Weights of a small transformer language model: width 224, untied embeddings.
Each number is 128 + 32 x the weight over its row's rms, rounded and kept within 0 to 255. Layers, rows and columns count from 0. Numbers have three digits each. The size before them is the row's rms in percent of the matrix's.

# q: layer 2 attention query, 256x224, rms 0.0334, rows 30-53,94-117,157-180,221-244, columns 0-111
# k: layer 2 attention key, 64x224, rms 0.0335, rows 29-52, columns 0-111
q157 101:156145111171112127120107121133103124176160137132147080184152127095119145103095186144113113171140113153140135128161157110171063159083184150135093157172094090074115129165125125112081140168189105101139175108152104161149079134113130173141164153141174069136099146076140106115092165124108121104168150136110172117155075149175149090113101137168
q221 110:183119121145103133147071088123210130102136119118094094103167109145091101099142162154091050160146089092109149153084081126170127131101159178175152154130123130115138166130094183143120125164093087123115143163143112131109130089138135142080119085167116176153112106161104080150107138174170160168176150152175077108154083122147143067154111130123
k29 100:162186081095119166106107103114118158135132128115164148153110093148143118118144078135079082159186156110150164154152078154158060062169123136131145167121139191148171109145132080172141178137083157089120125134090112101166127126101196108093167144191142112171111109080130115176060169125100105126060068105151080200190158166106105196113103114098
q30 113:109124063109092109124158123101112104087144122101154066151091152150166181132109104116173107108161122178148163168114160117136144210110103149141112144145129088170104105054151116150126143126134110165115131187139157094159116115195077109088141052120166063099194164141215148126206088152156093119080174113135211186150120094158088146161120110138
q94 096:154095080064149154135147111153089091083129125148139158073105159125142128126091089101128094134147140181105077192102064136133069161090109145133145108113158112122155110080094103066075106150164152147168184182117163158095137076165124139165141137157133068115197082126103145102114072167127144124152091095120100120134136140102112120157124144172
q158 097:143119151118115140147174147126113168143076141139193186078089093073151116133151127109126124104121122103143152135133186135128075130180106089149137144162156148144118116104134116149141112063123105193107155139131079176114130091119178128085117100104057101115142094131139150114159122047181143114109077139161128119145107101175110223179105118088
q222 105:177050115111145081130144144146162121090095094119103079126121139137138173120130116126191157116141134167144110164135101094122072136114138136121162087155151069212183106093122140151050112093178199132197183167112116121138170165184131062133143109152158055071189126167173160109141097120177140153138139112103148152140163126154155182153171106116
k30 101:099090132115172178105122067166131109093175188171120081117136107112071149148124125165152121130120147137069063182162113111103150088162129199115172062095094131120108186083176127052086147175109110151164139155147136143094205101098152156114088107124130116086155105183120135134162129119144149126121152127126141052104153138136146058132141133181
q31 091:116188161129152119162061132145100142178109078124128104124117099135123110126126146127168139087116163137153118136112156083121151157182124104072111115144109067120103130155125127123135103216110127108135153104138069184089144121101119144082161111138158187078062108103061125112175095106221135095045157067124132103136087093047114169163213129110
q95 101:144115095198082144177097163136111120181103083087161115120111125138131141142156175125114142101155112162137195125115135144140125087073142129074120108107139108126100146162053161104153113130112100163102095026124133140117140106121103110110160050114087146129073148093100068144110110155122172140040173078117181142150150113072138147127116166101
q159 111:115148145166126077159082107191122159159152161108170124121086121046131127140172134117136135125145144170161149212181150106134085163066152146078125077140140116103121133144105132135169129169121168119087135127162118115141129070149121063131127099149058166066147128162139143135153121154121119136129096117141103133133135089071121082149156145089
q223 098:132149127165163121152114130119137133184165075114136115064086165170143150105186111123094125089068144154173138219097134126157098075144148129108148066084088064131139125161170137166151117151185079147147138142105083099069075127122094120081116122110098180132016182112135075114114115088172117150089137119134111177165155093141097169137105100076
k31 119:143112127138093160146150149101145176101118124133110198132136205167134141147121113119176175120151135104104124146170111136128122152118125158192056107091133111132054104065070082183113144123192133112114156136061148172085157097147147183169149158132118073131097073076098129083103118150096130094170117123103113157130139108134159127134180164153
q32 092:144169091160077137141110170067081118136113078065150179186099111126189141147156132052130093103139092141156149120114143075135119203115104131142090093127192141147154060146128082171152112101209147152192121121116159149150070146143133110160061165130110146115085115097130116086131154097154085105127095184137103129182163119158084146140119148094
q96 064:147159121148120120141086149114095115135048128147169140163180102170155138111115136098048141071172109145175098171126142139132156202097130126143099151140140124168169078064027147109138108124152110166156218134142180178166115145118107172160116075119200131100131178125148091120120134168185104086088104180154152130096126161175161122173086130135
q160 071:190069170176095144150119085150130095107132161125135071160138175107131076068102107128094140183092137131113140187104129138144108141201121144182112113142100091093102110082154109116092149139131127128121168174198175151090144166167112148081103193120084178121144112162088118105102140145093105155101090152127159164096099108162179126108144160153
q224 051:148146133135127179124147148100145092117152101138118167135173138185157059145116130110124058068131119115178141143079106149119195140135128134098161113130145120163191120093065142111096098098152160143162107182137182157158098111095131124127128154163103086102149172126159112135072166147153082085114082150135124167097181186104204108104131144103
k32 116:079159141121176118086141083171158168115160172167082105071117147140045149129092152208139146118121183128136112155116102124068131111080182148093132146100093117076111208176130134109161181149075094084107135123096113099108183063107098141117109096104132136146108161152102155194130076129117166176129167050137131106061107142092132108135132113175
q33 111:200097142124073126179142139104088084121099106137161127173181162150169103091127110110081114169144071131113152147146157175199133090213096113196118158163111125181131072070097122144077094157107172179101144153172164178121059160148154142095189138179127116167164084130162115087086162172120117092113100167105147117173117090185185144099123143080
q97 064:132102091100113154141159128100098098135148097102180154130098166076152133083171123133110123170131127186108132065157143140146166067210129113146162130160119175131110144099155090120128118186086123151096113128112124125121103150112122093076195180179060122135151055158162073105094171152135124140095125164137145090152187078107139126093113115101
q161 066:124108102081144142190174150132127133140138101114099107104132115048156122110135154121151195151144133046134135138133176147165070126111136141102157128108127129152107144157157172119083141103169103182142149081148066136182127129123125097179100038135106125115175106107186138127112126153077118126154138117145119090172150125134134148104075150147
q225 103:175088098131089142131158133132130089136093113123130115179156130122147126088138126103107214187137080167081138128117154142180149104153094078180122139195088137169109098081120075158098112190113170195051151150158104185117121177149160143119203123169127112146156082120152105114119152151110137072091131172161108134170115057170161187095091117101
k33 087:175113091143101141167100160064087074146087135076189166182115131136224129113164130019132124129106079131133154100101132107163134156141106125165125142159162142182165045105119098160119085117180165158148154124131144151122077199148142105146147167129126150123121120108132101052082172112115110099143103211121091139220135125193119143115136137080
q34 083:123161100155156141101100100122179141146162157154101137102081126108076169147110147160175144093120181100144100149112117074068106152063175152097137141061137140086128171156145142102172149116157077110163095140116144131177148104084101128154022125087126127107098161133077140154159121083128151178148170127132093099097103141084096080164112131163
q98 065:175157138149132160156114130141163139125102208154116129112173110147123118132120122127162129072176142110179134210066122104115086199079128159114111143149178109151143108133120164126087145096189145098162177137170172144181114114123126177147090083090183196105122208123116183156197105151115129161170157117131124090107109170167138121172108126157
q162 063:122161224105088128051101099121113139139141131172158104163161136203111140178116098119122108119145132179148135168117089139090155123131098119155129133090109145114178108104060120167122097104113184070134141217095145143129114135100179209126135147166142079133111157162072099127151157144133160103095126166069123155091093138124167108142192080146
q226 078:121126178125151106121118132106116143110140164111135122099110147128135095167152098149139000102136149102226117152107123109089094179117156181075151144079201110083147153176104174109148114076129096105213115111125170099153088088119089121113046145107117111140096191148109132117135122107137103185179086110088147119099154179111115063170142127126
k34 077:084166148102179107108145119186142192131187137160066105068152135128050130112104130223108131125139180125152124126174131139093133092109172174113149135134080131082085199164145163100151134143072124096095129176120117097111187076133134139148101075139171149143122130142122178199149114156137135147120145063119141139070112143071123127153117134178
q35 091:162100129101058107186156168101128110137092109123125143204170142162166092140124135086107122133107099141085132092120130176134179074156085080156095143154110136128140086087101123128097131135106167167082120127129130175097107142139139124146190150163155153159088098153159142084060161121103121099123097167133120151152151130147144165046137114073
q99 111:177080087125112111122130129087095086134105069094198153182162089126166132093147179108083123172109073172101138117160154125174149094169125110172120122105120153171091069053133092144132100159099163171130140147154139178121109161163148175133177120150115102155136047105149092088092135165121111059091129183124139149184109089141123125081103079103
q163 097:142088107185138088222163119173088146118103114140090063157157119067154097113152177121125158216144128109152129159137180170178082133151113127148157116157116097106073124118122140112077138154108088111104204143197124131120154110212142097135097104107131177122171083089163125087110118160096111128120133121157151085162133084148148163106116140127
q227 091:155100094154100138112149114124130104124084064128167130197139080132136106093106158104113202151125106176098152133138165112172170105170076094156132115144087117152098073030110088160120135146099157184081137198158135187113128164167134169114189082125148084145159072121142103122114170121149126057061143159171117107171128085115134179075099132118
k35 070:125148098144104143174140159094117093130065098115168160152102146137209129133196112031131112117094101165158148132077124107143139193107116117097130137104191130125205062161081099135122132079180137121160129074071108132149097143147155096178121155132107149163118127098105132091125166118136092115132070167128073148171152161162107168143144149085
q36 074:115102147084118141160150161131122156106063069089108125153103128140165141159146123098107155064066129169132147118104149163159137111106084039088064123163178066147077103121107139149102147162149181125154163098096125185147169135144136132167103211101150145087116159150159147131063172158105102142129125120136162155117142102127125191124101158110
q100 077:113109152153109090116138161109105138119138046111102096178175117128165128121120136087125107128099089107099135117201117137166089109125115053193115094104108103134120093081105163164129142122151162140110155170152146166131101187154151162104088144091217096168090141091154109091116130128085078098128152179138156209141079103150096162133127097084
q164 091:160087110192152111193085103171129103090053124108105055145125164055143080091148137115132102175090129145109124138131115110164109153151068090192121200203149090099069098116096164104124141119138128117124172139179139109090144127178123096118123157107170181186129112146153156097135163122138104142107157131144141123127090097149104188183150131096
q228 058:129106171195114069158198139135115103104113062133164123182107092120158016158114133102093139127135125137146126145148108115149183144165113095110083099111137113133058078080110152097131118086133120118173124166151231161157137119154110136127109082107086114172183129102141112102053126107113106114141132186184107145131186101128126123134126150115
k36 088:107175123169118164117139150119184147117153090163144165151077093121184163131152118073139090129117160145134094139082116126129126165138100146089150031066170142125198102199086104104121116092132123169162110070049095129146118118132188168163143135120124098079097104092092119143130130136142095105142095157079107138154196133106098128123175122119
q37 077:135176120147084161130151116132100204143080157082135136153125084162147124121104147117137127108148068120117067175116139125143076153134115178076148156092148097157103097128092082176128181181186116106178154098153153169101111154128085124119120135098092169125114127137081116105118149077213132112123098112141128074132201120193126155147150094125
q101 091:080154163119135123069107088120131148153153172083160149092134120096104161135068129155045181145129162095140118135130129115105180100099166108078166100144099095098102162124075094124116113142129117130133106080070133150119148128138091133141165147151052074100134178153127082191091131124140150113116151093104160080100118118072151043111086104126
q165 099:153133123104169087152147106181142169117089110173110126126088164082151122119102129126150097131141137132157115184141204041128144131139132178117179120101152089149057149159130119097130171186169135152181163073115130091172137092136137099130106122155053179072180085138125220165138108189162129131132098111148124066146155132134099170115145098165
q229 087:104198148090141154127083129161172133139161072130102159169142151126112177090104083168087175168118132090081124143102079183166096084074191134090122116204074140185130143128072093166144143208133131135111123165158162182130152165090142172142179143138097126092152150154139127158127132137128119087074116126128144073142110170128143159099106041146
k37 110:107074159133082083140116149086094144109115156140120062168162153111123113147105125119100121110143065099131078078172111167116185076165117095136143072133097101093077103103095126171144126116114143161074107159127143130120163133142172141105176167153134091113105068079115183103109114161135097117094136151067156161097112033101146111108126168140
q38 091:118093081083145159142151190142119133152155155091086106149093067111158112166161135113124152112098153134075123118105151164115164128146127137107117121101114108123101126118177100121155127131100152122126103040113093112136159124161088133098169139064111174091095142091131094091153086065206101110102108128151223230099166112069132146109125113157
q102 105:194108165143137106105123110102182085122133071109151100170155090147130149159123149124137149168116082085017147064112114132164148081149107124155089121126116097122052108102127141155142121118091178179015113092146112171103127138172163178088116111073135097111125132141130094103105115086112108088066205148132156132125091096124158105091149085151
q166 095:105149133146166089189107073146141129069084144099103086115091147133135086182194153150133043168110150179105113175129140067124165101173132165153175085117119098130105129142122148103121112072123138090096113078190116129111147090144163082084092170079133174114140140141151128125168086125170111120070137106154200092121098131109068167158158095107
q230 090:167076111167139166124123106141181106131148142142168031127128096145116088156140099167137096090111128132128156128111083165144054041144157147149143140128143099113086155120145165153183146198082087136077138162186095152162176124160114136142114141125173129167187055136140126116143153126155123120084143112166135083131159126108128143140121122150
k38 105:110105147150135142181186112109161113124063083065110127090120156060105140157165147115135153139079098142153137124125136123094179187079102124082147122142139143097159121181121151159180122064185133107109088122092094088151156123123159107101142131106123083188086096147149170118155122122148088182091142097066155166067154134092104135146115157091
q39 105:084164076142169105141134136162161060160141090147151173132113188163116144165104125139161156099095169125136169101099089147115105070106137190136134109121137180035160125199209102070109118082154129114111096132102069084178119118072132093142116119095100096180093089132144131139142124149116148105128086137137085160129134180183086130135097139158
q103 092:129158081153117077109165152185107136103065137157077153107078148168142103142150118109198146159105167151160150131147128159095174135109097161115112167139158162077172149157178098080118117079160125166129115106100135079087171109176182088130130112080150123141066078099118097135160105171106139097204127120156076137157127147159070159160109149147
q167 110:113153144093115154049093146079128124121134120125144207093130144187127146177052127143145118080123101155159139114105054144090100106113160137106093134118090129113142144155171089136163111113173149117122046080094157138113120163071101161153152165121085064100095121124124103153146101161146113130169176161119137177094194126124106122076165133136
q231 100:104185144107167156115146122163119179114133153090125198065083171130102152124118129128177130078112158146108146104125151124068086127111125153075120129103129163064141129168212121084093132130191103132136088096110151073081161136061117089137097208106060116099088142143055107126137091103132134135148136087117181152090101154082085092149137125152
k39 098:114066130091114075162160089180102150096135148147107172099067111144122083121146200166159139113149144154122128117175203140069172173115124105106099091098170115180118174116077106114129139127077138126123174171169146128073119127126092063134147124107127143107121113114132142182188128156114157158103130138192149060123147132139119079185098144139
q40 086:180087104117113157206095159118094124132072119096172079161131120112191122131187113082113135142062084187099130116132165149178154167132100133141099113118181089171101038104150130122124125192161138130132161091159117182134076173179161137154156164129134111114137157118159121088142136105171106140076078136097154178152155113152136208110132139076
q104 082:201134095146122153138116151156129061107085089108134125151140109112138165119144123110158185130137083192085136128147150136179084097194056094212090097088109113163140066118163138132074137131121167175145179125157176198116116185184128145122094168097196112147103080117150130113131128104132056132091149140133130137156082110150097150105136111112
q168 097:151130105221120113217169136151093094098078135100100099185162151086154058085175138105127115213129138106090116134135139141205129152173056153174124169159128084122089110099074162146084137107126136101129176109191114156118117132159136099120100111102153166128115105116144161092144182111112111110109144099145194120153099119194116173152135158098
q232 070:187067112186093153140106125190155091116092068169122069122155162120133111090138134108163181173091106210085152120141089166171165129151058131151124092137059089161085098104139147133146140176093149163072155150163096142112149174173117118154122084148167147165181054154108121152137127100159116096106148145166082088174129060118148112108156179117
k40 063:137123094109120146094134187095128109162102114100142162148093136094211115168164090021120152098153118161147168084138132114117148125171072120162134112163143173164161075108116115134105082094170185192132148113098092108147110190182158093139133158117127094136110088113125142094109141090112116052138104167077165137217102119150081112134127133085
q41 077:145092107160144128121121123114180132187148177132159074045166106125094078082164118121124147162073123143137110093146117089118114109184130134169145154072120111141115129084136144190105128135115101195110090183154174078115135160149129127067151108147088144123122103100127092079130049153169102117151147123115117107140060173087123105156128119186
q105 090:113143097111125200130088121086125139110166130153154131111147100132112089110112137138132143166147125168108072092068078149154194151097131077086085106127162134119148135160109162106146163175141115136081139147142110149132138124160141088145181127075096086136246078097140124129173152150129188163138179101164145110143113163051088168114091126165
q169 097:125137182081077097073166171070141161121148141173164129105160171155124168116127105126110133105145185093151123121149177148099114094151139166112108108021117175173136174098098172141152115125115145164112097194095151121125100135073171194121174087159103069116148088124094119153193182122114211121170111176138048126145168181115148101123135152150
q233 078:140110146099117117069118160120151169141137123121139129134178135111082127093149122139153117074074147090139063085183099109128131133110174157120190091127135169145086124172101124122085118139144092131141136152066119151127149157139125096102139198093151069151104096143134122098117095112159163149152119108113150091174097159088101121169155165150
k41 115:132154146103186149131080130172109126106178134113066131141150106121090065125094154176113160123137098151112165160074167123086121143087152173111168165116068116103058093136158107086141163156095165108110133118158092158123152098106086133136153167114146096074124104138117119122193123091136136192125181098111101111123125118157154125098165150131
q42 092:132133187120091135111113173138080084116143130079166200165137134085151105102101065115120103142166150128125095144164210162208117109134080153126072132158125140170156074105125120117091111154166158119128111104161136136141118124133196164153123112161137148148163169112176132136087165110159098135134131142098160188170195106180146184168170143140
q106 097:125137182156105160132146135122105110128160134070143153149152142139145150142090050114069124127124079147119133157156128126201105136133139129131136132144084166140169109074087115203134134166155107115189141152134175146196083136136096143116131163164201147125127119101109072076130115117163064135106106141108177160146163123169166130101160108127
q170 098:126068142136144153126154148103134077145088122109091124164134104103134073092132133124134101132148138164113101143140158098162108125116046058153120147130170146116121123091158051155090162085128112119177120156171148116101113169118098156114100117116128167123125109124197130111152102136126117121157136140114166151128142155159111179146162086142
q234 083:088137136165098106099145165137104133096124127144119146153128086148132079142127138114088146192182136147105113177156143168173200161182107155097127085192122163157157112088071103103145120109087138176153159131142150131148160134150112109157195107143141137144175143057131108147181126126123129091078156150190117132156164083166169134168105098114
k42 074:122128103122079128125121101108131145136073128095154148129149140138174122125208154079068081130117070111117175086114061200129091150193173134124167123154177113117184101146145161116158110130231161102172072099121117164133084145165119142123119156137139169118141136119140087075140183115174087136137115152092127116161116083161144100139132156088
q43 090:155087138090098144177078141123121058101076092087179116174142122145172109135166130070083114167088093159115135157111141149168137165123107103168126126135170114176112069108080160119123098118144168155135203101152103192161075138128169171154090163144138112149164146118132135105101162107098128130105120146140107143189095067128144158142104160061
q107 091:216082087119122143130151128157122078102085071140112115165171110155146115095138114114155134149149084168088152147145115107193063114191096142202113141120100139185128080035142111167093153146118153153131197205181177140129105176130106173138120134133176108208069050107136104091116133153114106125121158174160114171145066078178144150133138136120
q171 108:139137121205135130193134112167097090122076120104108058176160102103139068116178152128091094225111116121107138132116134131219085139151109122182146183187112108101116112089077170122080108126143104097115164150202129182122108110159144120121116097115180178206123110111167073109118157099113103115114154112158182108142073082173128163176118155090
q235 084:189109137133100150119113094159114052097103081181133096169157100103126079067165154140124157188148124155094157137107168145174205147179097120155130137148090073116076104048105161101144133120044147104089166163179124121124100164147127144134107050157157141165145083132110123136149164122141119112135129152199067096153137093141169131085092185151
k43 065:123127064122132148079133162130141127155107136077148184144078142144190171110112094058121165173143169151163161136153124083173162162146087152120138161149148136191191097125154079133118122135137167199137139098077102098139114169108121055132114133160141116136133138089106143146074172124139113085097093143144136156207133130186079157100154110087
q44 083:102118070184152164116159140187196161168154170142125125132116072103108095133126149120207218092115077160133097093124076145091099126123092151111109125086156146167147130169147152169121173116127136123145128116078088118083143081119090100142162119067061137082093103102148104102187066108186122119132105110139081185132170154115126154111117112089
q108 083:158166110162129091128056139124154084150124162135117112133135094153138150152128139142158129176122142101109185123175118189116082132137106124155107119118134119140096135167126145089138095108118110157062127099129165133121126122162147154101044116111103138055146132169153114154088131042118135120110098093153071155127105120099136103197112138096
q172 094:115166099169150062164122155185169145099116122161154151131109133143111120107109120124186138118141126176154101086194152101119190153138123173113131082122159101161158141166112126131177128209135142125142155096082151085153120129126099091130110136145074137073114138195158148105135091149182157156134125132151155107140180120090113099094145155102
q236 099:127168121092205105126133123133169108188176114150108119103084187107140183151072078142146126098098148155121111097126102139116088116094150158106097126098098104139154153145179141188132152119143099134106081175109118133104148122075162118156084135148076115056146160142193172124136103108140115119112129124071145138108142200083113064097164094158
k44 127:070099103078168083132168148145148199128196139139099149146156154143086113099089173180188149071129168106172126125175105170062153118112166084118115107102067158104095155146126099090106157116076094147103160146093141111102129051174143144128097127132120071152110132157171152150113078157070159150128172127119168097079158105075115114076183080191
q45 091:086176156139118093102153098099108223105164188154096126129128126124089129089093130167121109156179176054178105136179138147100159118118118129065077125151118160142185132178100159094169115101089121102119142182115157078112106103101096136117115092131172117149083139143090133180070160111130171191119174135117098093101134122133128084150142141093
q109 109:083125211088144149107176134140126163166149179131109150061128176118104182134093062150117160097139122075118153159127107105087122125135170158047184152155150064117134197107117118151092134146137149065159129128067072065102157105141077080123146154154087144106116240183122154143110138120073166173129139114111119100086194150125166120116121133129
q173 106:131162181107099096082087092124166124155174158125131132121107141156088153106079111150155200058117178108120111102134141130087190107131191110087166115121109099165123136123105110162128160205121106105075134122096095132132134133092132110138115153163150086099153140116090132112070107179114186142085153096131075089121100128094137131144112149144
q237 086:111152152074152120091050106075120127096222139108121114131138091111152150157073148154085067136184122111124104181117075163087128122134190163113122084136147090132170141145100139158120141151127163078133149121094120119160145109171136186082190150174114102096126218089130170125110118135133179177123113148062149089106163117127073088137174082191
k45 066:121174095151137115185095128160171128145112101173131118142154133162085093093089065166089120154113140148138111124137098141140194046091140168127149193157078131090101151129114108080120162129119106084147109139109144152134177108156145187138102075179194181151187123119136159161125108132193120103159115099170101169121179143120146130112160101135
q46 099:116124106149176139076165145202197131157142174193096136099108163121079173113123117167170152149127155150103118103129095114077100136130132153123139136169128177079128135169170114067133127089110110062145102134086091032116138085087131071197118088057127090152105128127140127185127093108113116116160152109137116134093123153088111107170130141138
q110 102:142183098142155111135108116141117139160118194160074125097062163156112103127105160143149089168107159105130102084146136098119089145114129155186119160115142100105079153139157165085157080074146127069108144153173142063097124047141113157219098096145155187135162137137127138164099114071145146132177123086145092155095131190138114095179087143175
q174 100:144180098066119110122136165156080067147175119130135171062131176145102156108062119138138120165137122119145134108141116175099143167147135135148122088165112079105131128159176128091152075185140099106157101124068126077082127126144117169155138114092117128170127203129134092175092133134204184109132111127103148110115139138103139056121152210163
q238 107:122177135091135120099132122142099142150130146154108163111091174109129167147093139127179158063077152093155174057194086111048140118160117106130103114083126128066123113139148095080159112068124136087091136103081104029137118145134092114200041166102135104118145112138160176140103099144121166101174147135101127099114128195077100050125141201149
k46 071:061096159066117084172136087155077161126161135131176153110117120106108110137076137140165158116124154090175163127127155123103150133136184130169168149181109147162117132113160151144125126149096084168160136158133182114111101143109093109171155125063088105165103122145117085142140126125070173084149111161186156086115144196153077168068079085085
q47 097:153169123094159144142139087131084197120148171112088161148105093141123063113104162136101102128132107036156123139166169131120094058193131111100129183124151181125146138214174107107140099105147123129171083154128130126161100133080096163122099189157105142126062072068057077096102111140139163134122184138128111103113188144132133127152127139144
q111 097:123096166210109160132132092130146159132117124126154118113163125098124136193123121134156190112149125165170125207158134101140121101139122190074174112135103113145131114198151116135064122167117155138124123104142095100096168151159098045129158151143090140113114095067126100146161143187091157111129145122154167083115150095089096126091128128142
q175 099:192117145115147150084118093128188142115130135122125084158106065117134134170106126126164105089158131158182100174124138025145101127117104123137121092127152103132124130142131183159134100169144101133139167122099147128199121150064144094133128135132142123084141128055137130127094141116157150132085169143153121132149095085084181128155164110125
q239 088:124100139072118163114121088130080139083129130109125112187170153166128108115152127159133106146144096120093098156098051130142149110145164147135134122139148159140123161161122129195122135162112117145145131162177086181121139164100128145084143170103168079178112128112090091095145156158148131136196105131097117073149160114187166136132104096114
k47 105:099146096203160129150100088131155108122112107160089126104135182102119148146116150137084154120119104170095118151114154159141130126061103163140193122118098137110122117077086040161102099182142181140117141105160141129146191089169133077042119152146119109106165096104136133174029126128132069087131093112140113148162111133134120164158126148143
q48 083:159111116174100110155152147143106118160062155121081118139107174119148125183208119135139126096129076157136133100203156082117111077117100166132111128103162210109141100171104126151148119097160110155076128153118139135165074140129146098209194141185092088145126128124139116115114126135147133101124077135125141170114167112199154171141034130067
q112 094:124150140111129131055124135188065127176114140099162144141140166114129196145181092129090142217110143159085136124182151126128159097147132153094106123158133147122109140137140112088049119130110112110158104112107155159139157087151084111218110118170106139139192158178135102152133144104126090150138138170125142138122183204190162078111068112163
q176 089:151208083098135082132080190105078124160131098113139189136139165186127121133121112152125119133121130118098133107169114137155233044155148124100117108155115124143088116120123090112064164157102145076104145147070160146114111126175096173146105137146156156178110162104125168121095080158104128189123046133101083125148096167131098093098110154142
q240 101:144127103104172162139089139153152128162135130131120159145159128096129138182108097133103132141075094099097166141129136141168143074113097084126157124171101167076154117134110100106093117143111143120085084135157166198164150110101177130147164147144094172163165090176134149165092161150102105099130149155155150054117131174088180092110121135152
k48 108:130115078111146129112163061056183118190132162130153126118166080103069122106110145148057200099092105136158083072122139145117123064090126139069144203181076151183172157087126104154132112086075134126119174117140109132134163139105167110122175105094146113123101095093192116148162101185101169135108170100128127119115113139128114079095105098176
q49 089:086135178101116078132109145102105123183146080160172140102079104093139117134093106130119154098139102159170160195144115110148145200132097128132096067107123146154189135177112115179155075135131186132141125123135125177143112127128122129116108088171082094109173164150177122174210097147158161119119051107109140125130147120195149120171109124111
q113 093:104129145073111159125202159174188117140114158127065091106101221109145113132092099135100175127190144193200132178183104118120084140144143136139173186134136163116144129158067120120151113122117100133166134112111189119161075115096059093124096167133112141090141154163112135132176172138180094169122154078107110200123152157156113111148112171132
q177 097:080146108150150151054127192110150166170132089090155226103069170096151148143136133109150131075132150182126158072156099145115083079099121104093110112127195172095132087140136058106152144123160143143122035127117100157069109170133096104134093111088136143047104133210176163127172135139142115113131102149100088184122221169109086110116081123156
q241 094:142111138131068144144152167129152124124101123111093140074088201113141211129155110116110149094142078164145144242098160114117149132124122105150101200116144157108169104187130129116154068129171116150142151094128179175128094071161113150151103168097095187131133180110095076121185150136135108100148063146071190137097148055132154134174148146100
k49 107:197134154096080159117165186101105098102152167129147150102156125098189147132144127116149137145148141090102140119135140163152120115163109082130104140169154130137124132103186105129135115153183135101091099141191149116119125162180111110102098117111082212119139167140109106026166170152144130125183107149093088090152043100111121050126141164148
q50 074:161155101081104174169190198118098099129117154141149123199139137132175110108151087081087102167157103187066155119115161111198130134138088149202114144140134168180186083074159135136132080135133175128140098127141120188161075107128152130092113112161055131185104114164151088091088179166146099120113108180142106167150181133173145192114102149114
q114 095:125080139094081127118197159097082092096144162064154100140183120172150158138175079110149150124147055161078182145153161130132051119149094139148115129126126139193123125117149073170106131151110100182127141138160162180171084190175093135114143129129165141141124180124106180082082147104185102114088137148110145159135110066200188166124113124110
q178 095:132106193185086126162142191120104097111137129093154095180172121172175087103189080107150099220136107124077129113143106180183094097128103120143107076141120174171125072077129116190035137117123112129126121170099179147071110162139173106135109139144134165096132097108152096066068129133122117092104126134096149112154122072153127155115157111115
q242 091:112128124132072127120172180093058117150147128125161114129119095118156094096216108102130153103082095163123153103102193133108159139139097094159077152110103167135118112097197138147134145146077166132099142084172155160076092139206153155126131114118154116152112101097106135093138138159156128139061117141086120175102144047205095174106149138146
k50 055:169083125092125138186127107129113097137093123143131202150129134148189154092110115073117099129141111144110128100097122162105148130108098055151120196116127102114130062138134143075146159114168103125140113149158106156148078110205081125128108088161178185111191191147146186041123161103167129125199110113133130096132161130124121138131139141103
q51 165:168100143128076146174134166096100101138067112055182135171123109125203132132169096052129102138120070162111140141115137118184127166136088122163119124140176139177131063097149128161112112140180149136150125102152136167159056187157154102116118155130152131122142109126142126062128174117157067113115087169110148143206144095167127161128140142081
q115 172:184094101143076144139134152079118091117093103079178103183147125116191101099160133076100131146131067146141146126150151171196095137130092085188099135149140136176117046087131132197105094121145165186120121140150175156134079190163141145103136155112158135156130090120153113073105167149148059107089108194084146164186103098171129122128149127105
q179 141:172094140172096136224118150134142101110069110098166092178146102107182129148197115089127122166109067110104131137125135147188077129154071114184123126169197120133097066110114138156072140127171178163132168107144135164147122181163163098116115158113133163114133080147138111049083151147143059102128120167094137110178104072171138179120128122087
q243 143:171077092150079133180186153111147081122087084119152099182142089133193109102154094071124135162111073142107147100108140156186133144162073089194122133148130134209142068078139125180125105135132151192113113135150145165137084167159129107139131126140103138120114066138126113087103189142140087081095117167131130184185120053175151166107125107108
k51 033:111141182077140108107144095137117146151192116189133138124161197116133165099083118154126042132091154160143155094090119116109068122137164141103067108126099142082114164115086141082112171126113106090104089162074132094143119069147146140185117167160098121096134164158120158157203104166138140150179118117107121047065117146107089132130119151161
q52 088:113160123115150152114087090172172126159092152191114134084136133145083139155097125178159136128129163121170122106135122110107122095113121147079111142158081164053128144185125112087166124154108150112098169149107082117107214090075140135195130095117154119178100108159092107172097117129108176155098154105195138113069148102160120193105143167151
q116 097:128140141144140134115090121174086125074081123160110149117086072143113131095108127158151053127128160129160166119125148082153125136080117132136091194098177145105144161182132116142092121100110110091171178153130170113087153105155118125169114093138139159187134146091100121165101132166108137114198108090165097128127071183145085135134056075202
q180 081:108109098170169154094100088108122076121046123131115079119153150099124116102119174125125056097103084159164130183116151081128067149186158141084129098149090094118098121115144123114136122145141130105137119105167098173103111111078136130147178091103080185130116103083105147145103080127163133146127158157129147127121147138133112128122188067116
q244 097:063199133139174149097164110214102153177073101166144171079132133132117096116113122133147149153097190125125164091137140093117175091114123124057135111133087138070153147097166051049092162125153110124189119115107139076089166124072098158176113096121097155208104139147089096153071088068080109156149155126153114079116126176082120145137078136102
k52 141:166094116158101118147126176099092071147077124071175148179114131116227122140157137034126112130112063140138154095118164095161107150162075136177108086136180140175125060113146110165090085142172150152134133108122143123142049151149107109139155164120117122128120078099116108104113161110114103073134066218109115137218120108191117128108153113092
q53 144:187077158164072156131129117107136118102099121090170155195151109147172114166205131082107111166102056164107165132152080145190124130135104106201141112128168126142135081119110147171138119080149144167119125128164134151144075171141144084125089191107104115186145116081118089060073165116112094140156114161133144105204104115160163143129085143085
q117 118:155069137171090103109108148146104088098091129140138061164111101159127172113153075105108129189130099102095176110195143175150084135204100117165103160136149122151172116130118164154079093137091147195119130154133186131111100141158107148082106149144134121177149078191173056106057172132144090086091141160136111093155140129163164119122097120125